{
  "intermediate_size": 320,
  "vocab_size": 4096,
  "hidden_act": "swiglu",
  "norm_place": "pre",
  "positions": "rope",
  "rope_theta": 10000.0,
  "rope_fraction": 1.0,
  "attn_scale": 0.177,
  "init_std_down": 0.0,
  "beta1": 0.95,
  "schedule": "wsd",
  "decay_shape": "pow",
  "max_seq_len": 256
}
Each number is 128 + 24 x the weight over its row's rms, rounded and kept within 0 to 255. Layers, rows and columns count from 0. The size above them is the row's rms in percent of the matrix's.

# layer 10 attention query, 128x128, rms 0.185, rows 111-127, columns 0-63
size [ 91  94  88  82  90  97  95 104  97 109  99  99 104 108 108 102  99]
[[129 108 132 131 108 154 138  87 122 122 112 196 143 122  89  92 144 122 128  98 136 172 152 139 145  83 101 139 163  68  97 132 148 170 137 141 142 115 106 127 173 156 108 131 117  97 151 205 122 133 159 134 144 140 129 116 104 131 134 155 130 159 167 150]
 [128  95  92 149 120 152  98 155 129 114 122 152  96  95 114 101 123 143 117 136 117 134 129 148 103  95 167 132 161 120 138 142 125 124 144 127 126 106 173  89 127 127 122  90 129 172 165 118  88 106 125 124  88 133 155 128 108 108 132 128 136 120 146 111]
 [126 139 112 134 150 109 114 151 140 129 121  57 120 133  99 104 123 124  84 106 199 131 151 135 133 127 107 106  99 130 137 133 112 154 131 166 114 143  70 163 134 188 146 136 116 101 129 164 189 141 132 106 155 129 124 116 121 147 144  88 111 152  97 136]
 [124 119 124  76 122 142 136 140 191 198 110 115 123 130 114  96 133  97 124 143 170 135 137 119 106 149 127  83 121 122 174 150 112 142 155 144 142 131 125 101 122 165 113 136 170 144 139  94 180 167 116 147 128 122 152 133 120  99 145 136 128 153 131 102]
 [122 188 131 140 120 126 120 153 132 171 133 146 150 106 124 152 146 131 135 129 188 122 120 122 102 152 137 107 114 122 109 116 142 134 107 158 101 141  78 156 184 131 125  96 104 103 105 134 176 131  95 125 157 119 121 176 144 131 138 147 134 137  90 129]
 [110  96 153 130 117 146 111 129 139  98 179 120 163 169 120 121 150 161 111 179  62 105 137 132 109 127 102 166 130 136 121  98 123 100 147 161  99 124 124  83 125 121 132 163 138 131 103 131 107 136 118 156 108 146 173 112 109 164  94 115 133 110 154 151]
 [114 178 152 154 120 108 129 144 136 126 179 129 105 124 167 108 144 151 126 110 152 156 100 142 128 131  78 136 121 109 117 148 121 149 117 117 135 124  86 162 113 177 149  76 117 119  98 122 153 159 143 152 130 123 138 102 136 105 107 133 120 125 146 123]
 [145  99 119 104 116 116 130 112 112 150 115 115 131 115  93 121 140 110 137 159 108  85 127 121 128 191  96 167 154 142  94 128 137 125 108 131 164 117 110 107 141 119 146 116 146 100 152 119 140 135  86 177 108 131 114 130  98 147  88 140 172 147 127 149]
 [136  99 114 124 106 143 138  97 133 119 176 136 131 148 111 146 141 138 173 138 123 110 170 154 168  94 137 124 140 152 106 129  86  81 144 142 138 154 120 165 100 174 102 136 123 130 148 139  88 154 134 129 136 101 153 152 115 114 124 147 104 134  72 133]
 [131 117 162  97 135 104 142 119 132 104 111 113 146  89 145 105 150 102 150 157 123 128 117 121 168 161 130 141 116 138 159 125 140 164 159 165 108  99 148 106 118 124 106 165 164 165 134 117 137 115 136 111  93 125 109 109 114 150 161 120 139 139 100 120]
 [127 102 135 137 127 128 166 126 137 143  87  91 128 158 107 142 129 126 145 123 153 144 112 142 145  97  73 127 129 129 123 183  95 143 159 123  86 133 125 100 118 135 111 147  84 104 144 150 145 142 104 137 145 140  84 115 106 131 121 148  95 148  67 152]
 [ 79 115 147 114  98 133  99 117 118 106 142 109 110 116 125 146 117 104 137 156 101  89 115  90 142 108 102 157 124 122 148 152 122 143 120 134 123 125 128 120  81 121 159 171 142 117 159 168  75 153 150 102 105 142 109  76 167 112 104 131 164 118  86 124]
 [141  58 176 133 145 140 144  90 106 177 112 154 107 140 142 115 154  81 104 117  77 141  98 152  82 124 143 110 149 167 137 138 130 153 128 125 146 135 113 152 121 143 121 147 108 112 103 111 132  92 130 146 138 109 131 124 125 136 139 119 107 120 125  93]
 [ 86 137  98 119 154 113 124 149 117 121 122 103 119 153 150 140 123 132 149 146 132 143 151 170 120 140 124 121 138 146 140 100 148 169 101 116 143 103 134 108 130 158 108 113 138 135 115  98 173 118 173 127 125 136 115  99 132 135  91  59 117 129 152 142]
 [142 158 129 163  92 139 140 134 108 164 112 167 130  94 110 114 158 158 118 120 113 154 122 152 104 140 114 124 121 164  97 136 124 114 177 123 157 105 126 132 148 114 140 165 145 105 134 131 153 142 129 156 159 107 116  97  92 153 108  97 124 136  97 113]
 [104 138 125 144  98 149 138 125 118 172  98 134 106 139  76 198 112 129 119 153  86 130 177 131 127 100 140 137 122 126  85 104 127 109 106 121 151 127 155 118  90 155 156 147  92 135 156 148 130 152 147  95 161 135 129  83 138 135  93  96 143 167 133  81]
 [103 179 153 111 108 136 119 137 169 148 144 134 186 177 170 122 119 127  93 130 116 131 154 122 128 125 105 110  66 128 141 108 154 139 109 133 102 159 132 157  99 106 133 115 114 113 148 114 134 128 143 120 162 154 122 134 181 142 144 168 140 124 126 112]]
# layer 10 attention key, 128x128, rms 0.193, rows 111-127, columns 0-63
size [ 92  82  78  78  86  82 105  98 127 113 107 107 116 111 107 106 110]
[[137 111 125 188 153  97 154 144 145 121 145 137 136 144 131 178 115 131 151 110 113 149 123 130 135 112 113 151 113 131 160 141  77 119 109 150 146 101 162 161 137 149 108 134 114 146 101 147  87 116 111 117 158 153 150 132 116 106 136 164 129 159 137 145]
 [ 97 139 112 152 111 139  84 135 112 126 126 127 106 164 164 128 136 156 142 105  97 100 121  76 122 146 100 128  88 137 115  81 130  97 120 155 117 145 109 149 139 117 158 131 105 127 119 142 150 136 154 133 141 117 189 146 119 119 105 145 116 118 121 118]
 [167 109 101 107  81 123 116 112 149 152 156 111 124 110 135 110 164  81 132  99 142 137 143 154 125 194 152 105 134 111 143 130 135 113 151 117  90 110 111 157 173 162  81 141 159 120 110 125 148 137 113 120 140 130 134 117 112 114 110 120 131 127 143 113]
 [133 152 131 180  96 137 111 141 114 129 136 121 135 117 168 136 121 100 128 142 118  94 116 120 109 129 118 121 149 133 120 152 127  80 140 133 143  80  88 173 131 170 122 136 102 101 113 145 172 149  87 115 177 147 132 156 164  93 112 122 138 166 112 132]
 [130 123 135  82 146 112 114  65 150 126 117 110 165 147 109 112 157 117  90 103 154 129 117 160 152 136 124  95 128 134 127 140 114 117 139 173 128  98 143 125 115 113  73 148 132 123 110 118 184 123 129 155 133  86 126 137 138 113 123 159 128 166 116 138]
 [145 115 140 124 108  97 150 142 154 173  96 109 121 119 153 129 125 106 138 109 140  98 115 130 117  98 134 173  96 144 142 134 106 144  91 125 194 124 123 138 112 123 105 119 145 137 141 125 106 144 138 101 184 138 141  99  84 125 147 202 148  97 124 107]
 [ 57 122 134 132 148  85 137 110  88  92 119 101 126 119 112 125 124 142 153 147 121 130 122  94 129 108 186 125  98 179 105  86  96 121 126 132 131 151 105 126 175 123 142 124 158 178 117 152 130 129 127 152 109 128 132 135 160 143 124  73 166 112 145 111]
 [118 186 156 142 105  81 117 125 113 110 152 135 117 106 105 123  97 135 134 113 102 127 113 115 125 145 117 140 148 134 132 134 131 104  58 102 168 123 110 104 107 115 124 151  99 148 123 153 106 120 131 100 160 124 160 138 129 118 135 150 130  89 160 116]
 [132  97 150 112 104 163 127 110 155 132 145 111 119 147 105 127 132 120 132 113 148 110 112 183 110 168 148 138 161 112 143 132 157 154 117 130 110 114 138 135 124 102 102 115 125  79 130 135 100 150 101 118 174 100 127 102  89  93  89 177  91 104 121 144]
 [169 144 107 132 143 113 101 111 112 120 164 101 169 136 159 127 130 123  80 101 144 122 146 129 142 102 146 111 112 126 112 146  89 126 139 144 146 124 136 165 130 138 136 130 103 152  99 100 162 140 116 137 154 139 148 162 127 125 136 145 146 149 146 130]
 [155 139 136 104 129 137 127 121 130 107 140 104 140 110  89 146 105 137 112 127 138 100 145 141 138 123 120 167 129 154 167  95 160 193 133 128 131 142 116 147 108 127 134 127 167 104 146 151 111 139 103 129 175  96  77 119 125 117 152 133  95 163 160 104]
 [133 143 153 113 136 164 147 136  98 174 144  95 116 168  98 150 145 118 167 138 147 123 141 156 156 113 156 194  69 125 110 144 121 156 136 131 103 132 113 160  70 127 133 140  96 135 127 142 109 142 108 106 163 134 126 115 137 122 123 150 109 135 138 107]
 [128 139 159 151 121 169 138 131 111 134 139 135 119 164 133 162 110 151 119  74 113 139 152 147 148 119 115  82 123 108 108 142 168 113 162 143 131 174 135 134 124 137 125 132 139 122 165 116 166 100 145 115 120 104 133 145  95 146  94 100 126 139  93 121]
 [145  89 141 115 155 115  99 121  81 158 121 113 127 107 117 148 137 141 154 135  91 154 113 135 127 141  99 117 127 143 134 132 113 130 147 131 102  70  88 113 183 130 143 121 118 144 157  61 138 126 128  96 139 106 133 141 134 116  99 111 110  92 117 126]
 [132 127 120 215 148 156  68 154 103 121 127 122  96 102 123 134 136  92 138 178 135 140 139 207 111 138 155 102 147 148 113 104 129 104 121 186 139 118 135 157 160 109  99 170 138 125 120 131 167 158 143 163 134 103 128 122 127 167 143 125 116 133 118 111]
 [125 120 140 145 154 118 123 134 109 138 123 149 119 122 145 144 128 165  93 145 147 142 125 154 138  93 117  92 154 116 127  95 177 125 130 117  64 126 127 135 104 129 120 123 125 166 115 115 163 169 109 111 179 149  68 121 182 139 105 144 143 117 112 128]
 [146 120 144 107 165 151 124 193 146 117 107  90 117 140 153 142 120 113 135 144 134 119 115 156 151 112  99 102  88 114 139  94 130 114 129 120 101 139 120 119  89 106 128 160 122  80 123 102 129 161 168 179 116 156  96 127 146 118 144 107 143 115 133 159]]
# layer 10 attention value, 128x128, rms 0.211, rows 96-103, columns 0-63
size [ 97 106 105 100 127 112  99 101]
[[167 121 119 102  95  70 111 127 141 102 124  74 145  72 131 149 137 126 125  75 147 141 122 152 159 147 158 130 118 154 112 135 128 152 141 126 171 109 157 118 125 127 145 107 159 185 141 100  93 121 101 127 124 124  90 182  99 124 145 121 124 166 148 118]
 [146 125 123 133 137 111 172  52 111 152 122 120 146 159 155 125 139 127 119 177 151 147  88 156 112 179 127 127 161 137  98 150  90 142 132 151 157  99  93 136 131 153 142 104 142 159 129 135 107 124 116  83 126 129 162 150 134 124 114 127 101  77 115 127]
 [ 82 101  97 140 157 171  94 104  99 140 114 155 125 133 141 118 151  94 114 105 148 171  91 125 147 145 159 155 102 162 133 113 101 130 153 154 101 120 114 105 136 143 109 171 125 121 115 164 140 164 137 162 117 118 141 131 164 127 100 164 149 121 143 140]
 [104 119 153 165  98 140 132  75 150 133 168 101 143 129 199 132  95 143 130 141 121 130 133 136 109 140  92 182 111 109 118 100 129 114 110 189 135 101 108  98 117 129 108 153 154 128  83 136 100 158 106 108 126 124 127 137 149 146 145 143 166 163 133 133]
 [124 120 146 123 134 159 172 103 103 147 132 158 112 134 144 135 153 158 181 115  90 144 127 135 148 132 126 125 136  83 103 126 127 106 166 135 148  76 157 161 135 147  89 126 144 129 146 127 136 135 152  80 123 113 128 119 130 129 145 125 153 135  68 124]
 [102 130 117 138 140 110 119 113 127 129 134 118 177 118 132 125 126 102 154 141 153 122 118 130 139 152 158 127 103 173 105 153  79  91 117 143 147 134 115 130 131 100 111 156 150 158 108 101 122 153 158 147 117  87 166 131 172 154 118 150 115 119 156 148]
 [122 130  85 140 162 143 124 108 153 120 141 158 114 151 138  98 141 176 102 121 102 148  90 133 138 123 107 122 125 133  78 104 143 148 137  92 169 121 112 114 133 133  99 147 124  89 125 156 105 141 153 178 168 128 145 178 111 125 123 121 160 141 136 145]
 [122 118 120  94 111 119 120 107 147 149 104 154 142 148 142 122 155 157 139  87 113 120 141 124 161 163 115 149 131  89 134 119 149 102 152 119 105 119 144  86  86 105 116  90 105 146 129  85 111 108 162 154 132 145 119 114 132 119 129 115 113 161  89 150]]
# layer 10 attention output (transposed), 128x128, rms 0.191, rows 96-102, columns 0-63
size [ 93 111  93  96 116  93  90]
[[108 115 116  83 125 129 130 119 169 109  78 142 160 125 111 154 151 139 127 108 115 150 150 152 114 145 109 164 105 125 153 164 146 141 104 184 113 173 119 132  69 125 108 115 159  99 133 141  79 129 141  93 134 160 148  93 145 100 105 126 148 115 136 116]
 [139  98 175 142 130 148 162 159 112 107  80 137 163  74 145 113 117 100 144 131 139 102  98 107 121 166 125 153 130 112 136 151 154 137 126 134 131 125 156 138 113 118 125 134 136 151 126 136 136 114 155 113 110 162 104 110 110 162 101 132  88  66  95 104]
 [ 92 151 132 149 110 120 128 139 121 126 135 106 114 133 115 129 136 106 106 146 113  49 135 154 134  98 124  96 112 132 101 102 121 122 129 158 120 151 140 146  80 156 145  97 120 135 167 125 188 113 164 101  99 129 143 101 144 162 170 120 100 189  76 125]
 [124 126 149 165 156 116  68 145 137 122 127 111 114  98 162 133 105 156 147 146 148 145 116 128 108 140 163 120 120 143 119  87 121 130 124 139 110 150 129 130 113 111 135 137 111 138 111 142 175 182 147 138 185 157 106 124 171 139 109 137 120 149 122  82]
 [147 137 130 108 108 110 127  82 148 123 149 106 150 157 167 123 144 116 112 125 123 128 142 145 154 139 143 115 118  76  98 161 101 179 159 125  99 117 132 143  88 121 121 140 146 104 146 130 135 143 123 128 122 127 101 109 111 126 113 139 149 111  93 153]
 [ 93 138 182 157 167 155  63 169 106 116 131 127 180 125 114 142 124 148 153 131 126  96 132 106 117 121 125  77 110 151 127 124 137 134 115 115 136 144 147 151 106 167 121 140 165 144 159 107  95 142 174  88 108 142 120 124 140 109 179  97 141 140 119 135]
 [142 165 102 151 121 147 114 137 124 100 110  82 162 122 164 134 137  92 137 123 104  85 107 127  88 114 132 122 123 103 120 128 129 114 144 119 125 132  90 158 101 120 120 138 127 127  88 141 136 161 123 108 149 151 146 107  88  72 137 175 150 155 127 148]]